python train.py --d_model=256 --vocab_size=6983 --rope_fraction=0.25 --bias="none" --init_std_down=0.0 --optimizer="soap_variant" --beta1=0.95 --lr_head=0.00958 --warmup_steps=92 --decay_fraction=1.0 --final_lr_fraction=0.02 --doc_mask=false --train_tokens=586800000 --steps=4695
Each number is 128 + 24 x the weight over its row's rms, rounded and kept within 0 to 255. Layers, rows and columns count from 0. Numbers have three digits each. The size before them is the row's rms in percent of the matrix's.

# layer 5 MLP up, 1024x256, rms 0.157, rows 796-850, columns 128-255
093:120158141081093128085162148135140165120123131121152113124116140112092148121108149126177143078133122172118157126129136118116126138122115091095101154161142128132114126099109128146139121151139131161152171097160085142119147126149150109134130138129144095145084166123136151155134144137101134139177120138165170159181159120087109118146146134139149130171064092122117149147135126120078104132096
105:098115134182100166142133152109111131106152083148088146171087163117112132124127138121124182107099114150112119166135157110117147132144120116149129120146134141096105123153070113147136153162156101145115124133123091154086110156110066102137067128157119137154094150122161125104101161153147150156108134114169137136139127027123111144115122106120154093131120154122157108143099118161136099162105
097:131124089131157092112103102115119176121087147157130082101144114129126103115104118117099187111134148141048133126102144160146144101127137112135205136139150174162141121095119112143097136083141105144144144146155152164135129131133122100143132138180104170177119069128115094116128102133087140136110144121118096128160151103131136107145114130074118174154110159119140149129124140108131146138102
109:090106090124161145087164123131146153112143126116110113088133116128127142115150108133175100108135158113129149139137145106141095128113101162112141148141142100132082087117130183129120136152161165134123115123120116106136114128167118129105113143093155074154121110117174096106101117139184125115127140125130144121088132114126116100174147112150134104151086151164093097128120136121110129111077
098:147098128131144156132110083124085112124128150142106146112136125132107156127172178183107133106119139105137156162095122105127141144113100136157100128120126118143082142145128083137160132120099155138170141143163096091127112162169114143158123110127138144095090150098121133161099109157126115136134132151135115135087112112132132110124126093104061157126126134109152154174118107091135115148133
097:144147137163150097086102127109133077156162074159092133075098072132144147116092137148106145126146092108142155102118184144139112102123138100148127128193133087139152161161136122116102130147079071143167110122120125113130097152145130083095145119113116128134145137135158132106112130164103142112139107132107159169114136100149129094135093126118099130121132139194096145120133176092136155121145
095:156070113128105173104095123133101145106156128169130155120139132145160142143183132169124181099168126105134120099101111141161149196114121100161136143130147132165122132124129122113131097112110122130129129130123152183125131129158168094159141134124157105133199148139180101169128117171148117125072148161116159144124116123152110151184083147111128125151125106124141150097146080149162158128151
098:108156140163089157146098150142144124125145126104160101161131111141136126117118126131117145143072151169082161155160102130121123121097103102132161090113116076112154149134154150118141134095139080135093150123115129152140129078160141141084121174115147133170120128108131169123134107136106159097106114156110152130148154108175153106123146103129122116138138160131117107129138122103153135125176
097:112119109107152141126093194138155120118122138157113159103173163126180107148117135149128140112096200098145153107103125102132112074122120111121148135150107108129151141108118147136077185146138171101134122087110145126152133150100148164100155127115126103123126131101086179120144152173130157103159112117160162085147114115149146139184129110114153134127129129121094067148123125130145154134157
097:136089126176151082112115162128114143142151137094089122155133148139093155081107132095170121101133122147129126134135117108059109121141102143099146141132111125137135111094098159140177103123147107112138130116094132171098111158143149117102171123144128139115098177111138129127119147116146123132169166128151111181144100149110134161140124093075130129141162145116116164133082124136135088149141
097:108116165152112140149128109149157169111090120104116159133151150130106126110188120108143130147128155105102125101118167138085125130145181121133108121146161133152179109119138135133137137126138110086159141113134122135103115133166110085106143084128139143124124097199106118162072126135139173153132107139057107124166117140122119107181153126100152149137134136116145119125108127121159164128143
085:138167129125116130158099206139167139156148136124124160151132086087120154135134104131156128108107117089104121100122082149115111104109146127089121153136153146166112103115135124085159108109124159146117126136124177173192153102121190138114117133131127139109126153134132152151144111124147157113139146145124144140113130110144098090173131148087175130135157102112139148116166091147120123108143
124:111115128174134086140113133159133129160086104135156147143104118186128144156131166086111096166165120140134210136113138161130141142147104121149137116125153137141132153116201150145124161124153095123141141106141115118157159129130118090109162177113069151137196157126185158134147141148072157134158136179135114128098149189123122137129133152105109129126124136186135136125135145141139143139107
108:094146104161152098124133139131127161120134134127126121128111123132123112120081122071103152134143153124112138107132120121149061136129136141131148119119106115108143131149111117107111170129115108138129103134100115151092122114120106149116080110121106097119147139091189117120121121142153162142107128156166116128162128169167116117102068109139156133125103125098117091138113133148126147144125
109:118111127152119102133129165109139095118135095092173168092113087125117080151123111093109145131196149100082154095139139085174150112137126116143133116113146126150108160131129132149109120125158102137158135108120123127137136151133142102144139134135105118141122127069100153097072153161145147151120125076125136120124099152109118138116146109185103113060130140142080128134123099127150125149170
097:131136083148160095118067135145135151156114109112100080152125174109150118109141119103141131121101172130150112177099147132109131128144137142137135070110165162133163137122121157141101114077092148152116160106114120115152127173133098130143141136119112198119156152149115122119151138114135127132079164117114145112141098121112187168147180137117130132101116104123128166158157145149118161139133
098:159130143107146101138147172153118170114157138163060136152146169170154157122117128153111092148115170145164127145125140178105129142097086133189129128145148144121120177100102149125112139111115129111195142139129091148113162101122132152133100146098110115108142069106135143111110154132130158092130117098144140123124129140112111134135128165142137102130116104091130110166112149131122147106135
121:093157131126115095163169128101149137131149145140142159125187129096141130134129091113106140115118132155105130113159144139111114178141148119161147124148086134186135108101161113147121132126094112143145119119096133118166098174120159096163125129140109158129099125126173145104091115136131115173121101133136156154095118116117120161125128143099113115090128112133110128105168129110105130088133
104:150140140138116085121139114123156124106114137151155153125117182128138133144102148088101179115100155152104123158135155168133118144103087078144122115152137148154130113088119114139116075109091155146159117108121140143124121126102108156141125152102143106152135165090160158133126197117151098078140136168174166138126136147161099166138146131115118127124136181155157136097100096124140092149135
097:103105140119114140135100078136127115115136102134121145139151161118142147151119131103120157068128118127118167108138150091159106098132106123125148130134101109113143139153071115072105117132101074123145127192093139124118146151185130136110160080153125123151149112160109202109102160113106172123160127124140137116160120092123108164121121170110132143148105150172096118178131140131079164140165
092:147139136145111116127152112157101179138147134157145106139155150160161174121118132139148114145133165151084126164159097187150097106125125129144082127145105149139160061134143112066107116109109132119132129128098129125086134101115099116137114094138126146157167082152142179134101159114136100101111161142158190113101162146140143124147177131144140104186114157175167146125107124135137101129136
097:148119126092136143139164135143115131167142124107146133126089109135076093102123127107102117117121123162174120117164140155149082104153108103115143138139119167139102126137157166122119143089141109122151078114127081184100123112143142124136125147099112151126161138141145085136146101146146116089110111136146192109113140153087139114117164149159150117121105142120121106111119144155110095159092
102:120109093096167139095140111122081160194162096114122108149147156123145133128125149161141184157159152128130124147141135114178090159143148186135167124096121131117148133145144126161114131113152178144164097176107110131112136149155107107104123110139138106110139121108131145105125119147103126109156131185160138105152095164090097140128094119118147131146104128119125116136162157150132093170130
102:162091160117147143152134138129100119128166152127136118128112129176134119086130141124138113151147162129109112124117146128124116113144125147135103103134102144128151105101109086139081153106121142140137128097149101156097130141107143138130136127121129100125168134105153133172149155102152155158127157133158136132094151122172105152147138150094166073127110136097118103159092121120160140118117
100:120103132137102125132108148122108156118098109076131088166092119104087111139123135121168122129105137140151064147113169158148137118106112129192157151110172133139153127155119179133105082120119157136150117152164158149131132172103108148108080110085120169078128131117137131110114077118102112110144143203140133142106143123136130163114135106130122144095098127140092132148138131111136118105109
094:143111129157083146130100096140109146115127124177112143139084126173113139142142183132116168077140144141113149101126096133127113131138152148153123105099107115155085124099143144131131116116122140171159079138150188133118148122141110124118133114135074127135162079123096109141109141135109152132123099128131133110154180111119117123138134152158139116140141156138148139095146175111137140116122
092:102156124121149158151120092131108134129148122117143129157103100114177133185098112145131169075144164151091083091124146116137076133163132160119152117100118136094070120141132109137113077122123156117123122135141100135104116139147118120169106143120118115107157109126172162111168122150113168109122092105148153109149154135148153138109134140129102116117160130104132113138082137104183162109131
095:128155156124209141098117109121131115136078155144166132111157164161146136136136138140110120135122153092084121174155116137101103128189147130161146088129101158100130122111172094117148116128104114132143124095137153115081171161145106115125098141153166110135096124127147116116148173105131129176114142165164107119100133114130131147156163125097121137195148110112083138115092104134103147091149
102:128188168135138167100113103122118127147129127141151100144164111098126153176101131172135135172156128165135120095120134128074137148174091163103137109128135137132126121130093160177103101144152141160088133147143126113143124135138158107109092101156131096116107087144175097121111128111164093105087099162139152134134140165175146126165151124128094156115121138204127133152145133115155140142110
092:090095116111142139141149136119114109141138098136113110114148117180167119114140098095139150130134124129141109116099153117129113071129121142081110089118108123149126127124127124177137123154112167173099077142085126080138127118113087114122139149118143148168127115119134131122100143129119133187155132128139151165123117120123120146129168130162094150144093106148177157113114097114135133114167
103:136099088140155158057084103146137121117123112102104114137129113112044167158142106084165118044106128151149156147141133144117175100145086119117152148137155139099117125102150149100154111134136137126118103142131078162126118166144119147130088072120081119126118114108130131087149086139120171114148155124089109155147117087162162101154134111135116149132145142121142132158165125150160122140128
099:178110108101132125125128139118147121147075105155132097170150123143149155183114115146125144160125147155138108145127149118145147105125134139113140158115120117102158114140109097130108200183077154136161146172140119109115132132142116126140128119142168078151140151116146144134140114110115165097116143117086104162122147128156110152130145128113084184132145119156145137139132121126119070145118
098:103110152152107161170135141153095088154127136131128142138143111158146100146103136133141136131108140114076137108054114125099094133162135098148096068132107153135148145119147159093125139103101108150127140191163101106157126134135144086171130126152127135139083072143102125112135135138129108129131169116152161084164142144088117123135109118159126095149104091121109156146099150105110122142112
102:128139150099105129102144148142117147144126129112169133131134131153064101164110118127110145117087124147102137117159145144096142107161183107129091159110128152152117152132161094111138078158094119141153078120094115101104124130153109127123125079144098167077194145109139103111145129112174128161149129113104103109100134081121116124135133088127119122100156141154143140123124119104130118102121
103:128096122135110103112118102162111143119051173093142081183149157096147094096126121107154131072081093101117080175120129149140149108127161127198105167139145082137070124114116116142152130119126143164159139176109139132084092144098153126120139133138114135168122108124117124168148151126126101134116137115090077103180119092133096121153141089119102176106154097104138146110113128110154154116131
096:149138133172112118137129115100125118130164116093125152105111127109125143135106148166084168165104125109138087121089090098170101127104116132087172148120177124101113113150108149102153157116138139119165114115095075116144125123162062109114131119160147113131133111083120146131105156184129170107115139152111134134174121128080081133153109124117122143158174138097161123164113072138154105135164
099:138115101094119107140140101147155123121133123163086130106106151123124106183112136134119114084116148114105125105129093129141104122116139158159160175137134141155156115120140142120113095119067109114126131122118180132144133152109153149125159133126162147127115127094144168158143129106144120119111080115158100075132129134130142190081175151138153170188173110171155161124147067133129116091149
091:117145134144147131121151183160110113130128164160140128091112144054115091085152133123138153091118146105134174114127065124084124135124114109085182110131154095135122114117104117146109123118096102101118094144124116164101119146144087136131086116085132091066104085096108111102117152171109126122140170128127079110097070136138100120148126152205097126131134142137127090146135104121144170125164
105:174142125128171150168107106150101133136178129101113164070124122095131125143158177126110110119138120156112128130162140152107103111101104167144126192129139100119124098121114091149103105081121080169099130127087151121141153136160126130171152105159103107165156099155117181158094119158150086098131152113148066119178110091155104119162114137112126166117123127145126114122141122154119117110100
098:145172129138148158134059171088166167100154112138116133091164168117161135140137172159149137163137150138141114141119124141099107161128143165125155136136113156103136125150162133173121076135121117145152123177139159147117103122162106127120166140145112120127100141133113163107120110141135112145142118176122119107109117110132129115117124124178136122104124135142105151111097142123161109091132
099:116157132184137140163164136128120128138109101140155174128134154123129139129178112124122145067161159164107104120154107138089082127110104146140149141102090104134139116152147133148119120116146147154105108114145114127160123105178113121105126146096136095103121087095127132107095149134119115156143146103115089126112156127099108144120148162115151146134168134149109160114120119091138095121092
106:157130131139137118094083156112093121118110123140147080150110113182157160116115130132129130115123147135119128150097148111118109129132134099130108124111142140121109126139167110134149158097126138128155167109105134147112126122173131140164117110121115162105121154111156150128100106177146138137165166102112143134098140110109195175149118121142112161135090124132098139111141145146126162129120
097:149127112176156100160110134156129130188088104105101132157111144106118104158115153148097103116136147124161099096116091074134123127126163105139135172090121104128113133123134151134105133103146118108139112149086110114097140164098149123109123104120134149152139154092116110160115156188132099089092149105135143193128084107127177161088102110118139107107151154093139171124148137135155108140119
099:117103099152137125104134159113077131133143105127061096124130109158108151125134128129110188124094136105109126150095124115164085087114107157145147106158137128140157149150124143126127140152096118124145094153063104142134128132113165139119083108101100113103110136098121121128129145189151117108148118143129144130166129196110124083154140139146116141187149107102149108151148145085109118144160
100:120183107142160105110112110091119131169155121135170152149092131106133065115107130152090154141150133104115123138146154113159117114139090101131118076134098165146116094117151141115132100127137127141136105109152159139117138103109144129107133118145147136109130118157131047131139131137124119095131100175147142115092130087128105099136148133086078078159131154140109151171146147121106127125150
100:151132119115148085093130139136145136128154112128138146156109112143125124059141127110150070180130153190172121123153115138106131181143140126101119167144139085182134142180156139122118142134117137142113121093131161138155131134123148120113160105115125083171144084155127154103091151149138075137120155098159146084150141120161108118142124125121136135147152111146125075153110148136104149124066
094:130114135112153110118123157124118119133130141094096118129129159114134152124112088141144114170131102171095127093164122087177118144169161106117132115137108132097124105111089118079105144095151087118118122131117120129166139152109100117121116153120160162131173105136110097145144113095131099146096143140108130097108123084122105142146129153120096106113145180141126135125125073134092129101119
103:132158159116123090130096168098098126116176145122141107119119171141137098141146141143125114135108170139112128147145108107163086084125169145126131143099184126130147132092121127139086156112107113115113141110139159122137136094145133125153131146111127129174128112177135164157174163133123112199103132108113135153121136150137137169144172154106163118158121124103144126074075139165105120100131
095:123190154165116091158078144130132102165130166139140101148134130109068135150082156146129134106121149146105144115147166162151161119103116105137140149116118154150125155102122144113122134100175113143151175150126108172149140155103139145161140114116188145148151134107156176092149108109128104117107152097135137143140105123149096124150131086133135118133170090115124112159133135121142135101162
098:130127149124143128107132113136142086104156136108145112120113123107091110088149128164108159104150130123138125112119157101131112149134140166126166147140181099126131119114148096137121102152098128158125128070132135156108121139151094144090116094152075104088138149110126095164150137171140125107129111122122100104095093139138151071188121114075153103104131140132133139138145125095142151081126
103:056145139094124111118165164135145143158164099208137125147149112152113146104123138152159108145123156126139137075121140128127100142134132187118133107150107147133175108105107106162156170126139144120138147136122129110130118112102102127132079110105151144091144149115140102123157115118169127148124087127099126136133120120090062161129160122114145096149148124109097144119123142155128131156165
097:129152140145128101126131131114127103156108138078187114112140141170166140078161172132149148123114142154138094062141173128140119130150144175133119120138098131120135145100129122137078131135177163170146102126177103115112111112154102139095147134132128157160116127135159099149134145095126132152104157145122126114152099120145172106157130145128164122113123075193143141157122124124115119157140
107:143112152126133123133150131150091131108148143144137130151114120147128096129107131139153159102101133145135124127114100122089172122165155124118068120160116130178124096077122139163154111111138120100142137153103069145153120106143174144135106181160172205180160139123146141135095097146127152142134146113148168097152172089087082095128156136110137102120101166143117108116120136096084105076127
090:126117139106102175139175146151105153126100098087124118142148124106095088123107157120110106111139113160157111117178156121152121146114109143144127146104092116143142116095168108130091164173111113125113140121153168112114162130138133134116111111137131097107101138136114159181135153172147114113110110105088142115149135140172131163125116126120095112105097131129109104170142150133110127112148
101:127136127163109074079156144137108146125138120121084124116144127137134148099081152133095141129149153127074117143147130069122089111102123098121120132164115120084162174097106147154082105131121146122122175149129139139129108151117164128147168103120112112111112091127162071103161127164092121168144110150111131145136120077112144110145159159117113113162138110125151152124142172111144093140131
# layer 5 MLP down (transposed), 1024x256, rms 0.134, rows 796-849, columns 128-255
090:142137152175122120123129090115106118160127122112088142132161096118150124121105089144104121137140112115132119108133090113135117132128133131165112108100122131098105153106097116116140168149115101136073110104130142107161135117099100144125128138154078158118113130122105090117171148141119164119140156193107089076105114167150122124122143121146140117124164141135121095119137132114175109128109
110:102142136143103111151115184098157119146145102122123139132100167125143144176144139080106123105156153069097149125081128134072140092150112087102126085145147123106108129135088117134152119146119152155132140105105144156086171161147132100152138132173129131143130156104136125105113128153127079118162162147064113142152155177095123132103140154109121144115124142141118155159103080141151141132118
107:157120092143141157117095126085118104109140110126146089117116111111111114167164136098126141107159157124139135084102085133148138134106111111119123112120107175118125130112127137097117109086142135108155140100134186143110139134154091095146121118103094134090109157132143111092112116082134161150168127152116112146113126132122104135134098107148140084170118139157136109140125145108113155128124
107:124137151143184120123122123145126142153119099154136102120135149117174157124140091100177109165131121151154148103131151156115129162120146101114101151105125132124125161150136139164110165150146180153141177121158105097137107119147106144111109120106144144108151113086149115098139132092156150171122132158104118123144134094160140125102131111175124090109089143163098119133136132107120069144077
097:099182142105142113141126109130106082151127147140126153105126151097093123141128147145102155113148121086140057160125112145134112130121117078118134110138151149152129129091133123128122130151111122162158058135189106125153128163151114119112129125111129165125139098100158105137167119093110114144140163143084108120166100166124113172146152101129119130116093145125108162115141169156116136161169
099:120120167161131133131136119183114125145149158125154129159133124084132126139095141134149114178172136100124157075183125125128099141153127144109120133112137117104139146103150134120156116117091122101088143099094134147134106138089137138183120140139099147087102126111074102173126134133111152163101085089116121128140087098117134121146120117139139092110149126147158148124118089136144121105134
098:122101132151114120142160127107112135132127125069094126131106099124108092190105142140131138150141139112120102121117133135128106125115144148129189120160105119129106124130133124164161136107157081115155152146133099131141185120154103145119106145109109138115114123073120118132126147135122138153155147076108138124136166105134169109114119165118156183115122154095139099060122152123124149119129
102:162118098126161123176147115142100128129141150151088131149137101141145148155126103132110123147094111143118133147102132135151157140121158121149140101112138124099096096108165089151128133136157180122182157127153145114162136113125112127120077098129140113091156137112097140087098111114109169094116138132151107130104101109115164103155126142087112131164136113143148145137108117145155096099142
100:089111131109162124114172145113091189168121125180150124099163131126125091147106075116097104136146098098129138134089098154144166185122127171127132131130101149101136138189109140155133133158109128142127126102105107156157099143128138175093121126126143090161121098129128103103135115123140137127118147136080141062115106068134144121115124124155155164123136139121111108093163094160109142163078
096:102101150114128131139105143142120115168116105121109160163134073114158130153120192101107135132130193146069126115163143076149126085122135138095109132140180138130138096108118126120159117097128159117135128127127138112127113150138137117170161106096116105128134103103151134130110120173114134179138175106099104138151120136085149114108133164137130144126151130111126119136139129117123117088098
093:118123142124101137095116132114134119136138131149140191140140149126140147108119149151149115111114059140157116124129120063124094132146144129130157140151096134103121154149123146154155080119139106108139122088115172109120113122128125144131164137144093115146115161093151095107177120084099111113162126096144176129146127134191136116135157176143144119092164124103159128120119115109089203147110
083:150147177150147067101141156098129124146091190076110140123100130188146148129150151128115158136149132133163139127166160102171139138092112158145162068138197119151142100136131159170120142113135104162163121156108158100090133138152084120136119094098121087176149122135139097148137116117119126126154124130144107114118113123141140118144118112170110114109110120112134134123109135144118112138145
101:129160187119139133126140176112139122107130101148144128092110171159097142055123160143127100135127163134096134146166102140132111072149113104118102079125093118122136178103149169137146134141140088113154116124136099150100175124088106127094124180111108117111141116135129118148177108113116138150158091132163132131150108109081122103114102126129141121126128153169148135119088138123137115150131
111:092092155146147131145180124080114135147190127058115139122142120106136124131124094175130109102115115089141142112112129118148145116113137158145109133132189132125131157089119155145119113148133133121114120138101117122112131102133143102132102160145123125153112151106135148127076090126120102141145162125115134118133116153116092115135125166113120165163114113096137118126116166112136097128116
124:145124150161128104122121132090106152159152076137092126086149081153118095172125127141133119105135178131097153134175123135170148128113120150146167129106128122145103154124139109154116116141119125108114133151121144107127135126064088137141117098101155141089091083114107177083125158111136121136162139122111133148128089106132099155143089102147131153076137108101134137088106133121162099130103
096:114125133119158130124145135148142088107152117153169146069133149143140101142124143127133108106157092158142095170189125107153146152136117177120124160190131129140171112119135111103149100126130144139106140137121159130153092134145156117143127115107108123150108113119138132165085175145150133104139152114125119136131149081152107084082130119128168104146122124137109110145112118127084098122105
092:183141105170170140131169136127122125159140100097146121145147118094121118126113081127126136098090116116086156147100102151131121126155162095092121129160127105136128155122139140125129172172139147136148119126127123151146150167153101150116184110152118169074161118091140122128105117110056109103127129149130135135122146103116119104145147133154092112109130168131098158148135119126124150126150
115:123159148140105088138098128098079156146121133103133146073116159135130140107082121133106153096113121084115141138142192188138114087130117139122112109131147191141121092096141116165149124128121101146163121124104134110104138134118162137115134098120157177152119107140173160123119100129113134124088130164136137137075100123135104156114130108116114120110163128132111093127186101123093133106130
096:150090156123162103161094134158144093141146141147118113106147111127113138141147130114164126129108103124140108134141124113156133128144110115121135156142149109131164129139152166092105175183155118097100117137185139138100157064127121143164105089145110151132136133146119099101194153121081151160133102130125136173145134132120133111131117123140145109156096089138151133169164162139119171117116
104:147096143080137115113147143133165101173124130176134151098112160115124139115138140108172148089122093145184121135145087130151192152106116093107107150123112121115146150172152143153131147104130127122168151108123159148142139137176103168152120144104127162150128112163105082154143118156158109125111104065121144109154132132152142151138129086153104108095136107137101142103143155139148119107101
089:119150130153112192115111165135153105145144169155133135100154113141064109112130115113157138115131100144137144113126079127140135165110105086119128127086163095093107126122170136138116118143157141097113147102121118145147169137130120182134126155124113132127103132125118098098078121114136157176153109129143149119100122104149139132130087148113097125119181154105144117109154122149120118140138
094:156118127107138147053121124153146115168140103126093128104133142113110156163111134151136082125115135129136138122102114138114130099084134110132124135142131147117098112151148122106119098145128140135133128103119131143126093137139185114135141157146157101143118136143108138129153091184116131095126163111156091137180086109123141154151112104145115138099096117110142173172145121163069136112105
097:101131181109135151148159147100134096139122147140164121152090127141107132152146163164185112141140131109108161122140122148148097150134142137105103104133143165139128120115160153137106113085114103131158151126165086123130128157109101152150128139121115139121163138101125102119146156127123147171134119125148141161113175122126100123120175148129117124100111141172126134147124143124112166151119
104:131158134123098135139152147146147175120090101131087082135166178135102149110147107106125097101134116132125143132152089147115069129088095166083120141152156086145120175132126123120102157099145109120102158149120114119105094157092144145146123129117150114148122135105088083144145125124157112111111109142137138129120146104169114177109118099118113124077097150159100089151156110138164170108094
090:121131153127115130130112164136148119103200169145122116141113124118099131114130082099099136152119099147117151130108135138145108085185128173108111162135111098117172182118132128113154124118173153131172129113123122113116155112131135135140107127141123131116124113143156061142163103137093089154131089114134172135137128148110157158105127167110097129108118168117146136146176099126171140135107
106:082161139112159111101126133155136100121125126123146120141131155182125141095086138144139130161123154132127147145085184085122129114189145159164113125130145117099126147118077124123123110125118157119138156176143078149111116114115107168153143123134142147155062112149154127139150160100125146142121125140154133075168146136120096126115144127136132126161084123150152117071158119099121127123149
092:196148128134091132121144152163107145123104130117130122119163123166135091111138125139136115109133132086122134174166140166119136092143095139142135132137109153129152105116126158111150139132070151073160130126146131106126095140145129125098150124106121124150110102157141130124154153142126141161149107177102121130124130129116157146109123112146168141127153089133139123173101133086081093116150
099:095144150121136129137137118137136146140110091108147105108124157109150145125110078116089093131095117121158152085131131106093116145120108105102149113129103103128113150123176088159120129112120121164125127153120149149138139139116152112120136168141099140135156150161103088111111121140156177124118116129115126127157087103139195114102132151140128098109146164111153152111146093117097147170136
107:128160116118096092122122061131142112171154136152133104166105108089120117144100179139210095128155087122096111118099113143128100153166115168132113117103149160154161112141110135143131167125074133088139124091141120091127122090121153104112098089118168172092138134111117133131115099097087135129091168137132092139110111140105098118128140106138121149104136109159086117122149128135110128120109
093:149103098118088116170128091131105088141156093111160113110133141115121144108125156173096128111128136164143166105103112116122145172114111117135149120142117179142090076088108152168147114143119166128095197110139165141123161078101118132134122147102109170171126178180154122137090140119109143137118125119093135121126112142130170085116117155132115126158116142121156117125107101120167141168159
111:106085180138149105166137082144081138154106122115136149104081130129166165149127114106160108132093114121126097118144073148143133171088108144182092164104126107152148126117153139129153112122146148126070148144145143155113122141115116120127148094134103139135148160155135145141115136108134140151140145111094145165117136110159166144160147116127110120144178154137137112131160147100169117169077
103:100077127104085152127106140105110119106113138151109087116112131140176137173131155156111135140087093098109109105156097114159122079113130182123142145135161142121147136134121130095150119194116107147130130134114096134128074105135125128143115093143113161153097126153116133110132144112162157067119158088095089121107114123146139144114159102127092105124151127139171147090173095100130087138118
099:101132125105132145135141126104140106123128078128132120141158161132081153126109077101104102119137127140186150122144141151158165075107139162131111115144124105097117110113112101160154137112093143109133109123149088154110160140108148123094140126074143119127125156152150105110125091137089116140150181141116163145130091107123164111119113149116151146125114160129106104090123131095119131119133
107:141122125104137129132081119113135127120081132150145121120120115167147154110165125126103143114111152143108111152152081101158125113104124067124131101124174144100114127085142128135115134114156106135133129164122170061115104113124100153125086139120164109165129123136095108114137175180145137141106130150138147167094129085139081134144136156122130098170138120099138137103133134148203156112128
111:105135108109125079131167155133165139136154063117102162108133161141130128141137173106092174141125131144135094132146120122099161120089131144079161118135154127104108111127083127157160086126094132108174136176139158138106075071172134144107180093130122129137144112062175149090126118159145125085117094118137123134101142141093179093139181103151134138150120139131124150099111125122126102134168
097:133142167143074101122072137119094142125099109102124137136119086151115117176145114104147104130121117121109113104101142100105124112110124098135116120153145105137114111121092118139148142121194141118107147130093128101142123116137114147145168125099129161092088134132118066117151125069138139120140111144113145116137107141123137092137139106121147106150170109138125079158164132161138147155097
095:089121118121122097169104118121119146131116118134154134147132146135109108137142150162129105128132112086137114131127121107141115138136125092092074061163144120121128122108125133095159134110165150140081134134128133120124172141133100136152124113127121161142125122103127109123150159114132157110148167098158149166169125139090096108140091109130147086138120098160144139152115098139106123120128
101:142132102120106097134085128154134164134126128119134137110142188098125155147123089081136136128150106149158133125109135114126128151132107067125134143103116139122114143145159160140107156174163095096126115170159157126146072123106136125140084121100142159119169128153109125128088097103157146126154139126192098127116096138118129125132170173125121140134142175130123134117125139164124100124121
108:109141169120115151148125142153145157087094070122125178115183125113103104108154130089098116113123099117151124141157131163135158094093089141127141138148090109155110125112104137159150092138183117142151115125132165112123129126116118143114168138129094091135156130113080129127093087097134130157140135157137164128139172106124129141086099114137109129135131071138149106099128121159142152152108
096:115149131138143138146092102139180138168115116112132092135153132147138162116123085094183135121152137115127138148139107169123148122137106141158132135159108092149140143122138114094122173134139109103133116101106126129135191128064133098110136146152188129121137174157144100154123168126125162155083130149109121111109156140137131153107132142128126131147167143129139125116133162132146127126149
099:120110088179136133151088148100122161146154109144131116135107119099134121122118103144126114129158107155150153124148140136121103113100117143131147112153124136151127118095201105119096149119148171118122139128128118123137144106120146128142143190114136154172138122111122098212068110154102160124107131118139113100157148076143152136104101113138111165108127130126147112155120146127120110081154
104:129156132105133152099155105155157103143118153114167127122146207119125199125159125101120103165123135149143093178113141156086106164115113092096101136114088129112134089147167143131137109127106113115160138112147093121129150075155115144115142145151130108116170139116142097109125117158132122100129158117112108131117126095129134138117155132116136133078141120119149112109146143082135084082138
092:103118110107132100097138159105141173149117146138102123092135169136138139152134118131153112142117066071096108157122109166123077129168131182130110123105127121150097127137079145129145129117088144150081088145129099126132121143141137156118105109107106152070165132102146137096121118154136116168145151112117127124168123107160121144113118160110097088132106135141146131161117124134118083130120
100:118137152081108125135151143193093088122127123112127147167115135089168189149150106148109097110127112118116092124089128176135125125104095153128122077119112125098130098110094175097164066155130087121127119136206142115129100133136143105114147118145116131139102131114116150128158128111109106115145138122171113153101143127165136099110123114129134123108118093150140150100166123124132118096133
100:110192090133159128083121153179146123078113100138097123115128103144142139101109068115148130149139139115142091138113127118094104105102138086099158160106106154146075117171134130109153156120125142140083089095138133158139146143130140138115117130152113127114162111131129103137112157124098154095111133088110139110111126143142124104100169155123134139113138093142149112147125136150146137152113
106:142110134167123125080112079135133148119143125133130139168136134132140130052130116148146152151127157126135115145121124161118174111129094133154095118096148134103128146136156142127132121125175153165167147118093124167127132130145099136130182144175150123145141125121144155076164129097123117127152147127170111150123127167124133147147135108125133131155066070113170099100125149124111071128117
102:147153147181154112099145140124127132141156169146095120148120167137135119121131133145157109147158137142097176119111064159121144130160110126135073111130122153122142102156108129144103093148149140145123162079152098153144062140107119089149168171120171128143087115129145077114100116136116117075097103135124126130138112105115124111119113104106173165129101141101118126121159078153144137136154
103:113126091088139140154131160150153121144072162170107120144145166136088159125175130142159063108121117157156132160133092183166140130131152142150119107170135076118142137119124138179145112121141134139139153106150124116169150125100095193144127115138155054123084130111110117172114162159111121102125156055122101162136136129117126112128105121101130131110150130128188148138117143109136150118156
097:129132092150150108138107081150146171168102129115126111149143127100156138126170114128172144098156139115116104145123130133092140090187085103152112173180113111123168127133114119158114149102162134144177138164159094090106103122137082138121113110115127133108135112114108114219149117119154140142144121127128109135109116139149136107132135144095122148143150115137114116165143127139114083120149
096:122150141145130153137128133085099143129109144096085132115118124133202126121065111117102132123129100155143168159148157112171129148134146100131125110149139128126138078161169127161147126115146069139134105106128168131138141173130117129118143147106137150137124118172137111103082174151141122138096157096114135124129111119135117147131095108111150119117131115132127115114114140149143128120104
103:109145104096140137119141137158174111099148107112153122152153113171137140075145127159127086137095095123114128159089119136126123125153122158122128163156144134123122092144142161116133181143136162106130120141140143135117143145070135147153108111148176104126120150110147105102138104138103152185087109124152126152178119105129117088122130137114081121116124135109136139146151179122105160109194
099:166077180171103122111140157120129094135180137123139093121095148099145142147118102089179120106122119147111149108141131147142105177115138158107126124103101143131135150121131166116166117139114109145112107132137144133119080118117166142134112138174111117124137110161108174197155132129133121139126123135173119101150107120115143180148148118128137129140109141141120137147166127157173119147138
102:107139111107121132108141121105093117103143157171119142138129142107146086095149088138087114135145103098120107166143127129150156107167106129119129082138117126116122151167087147143158118143146162147095153176115111114143142126111115133139097162108159096147132111132122118089120071148155115132094157156127132115153120098122137144142110115166167139180132108118097144082115107071101110174107
093:107166163165140109156145110134111167119116124146146122155100117115110123115101119110066129148128111115104116100130184141140139128134111136161121129123164131108116081138095101161129132139142122114125152112099109133100149104129164173123131143116134094101127126095116146096154105125113185171089088155139140122154081051129188092138115116068086169157078091102138136139131134143113151146110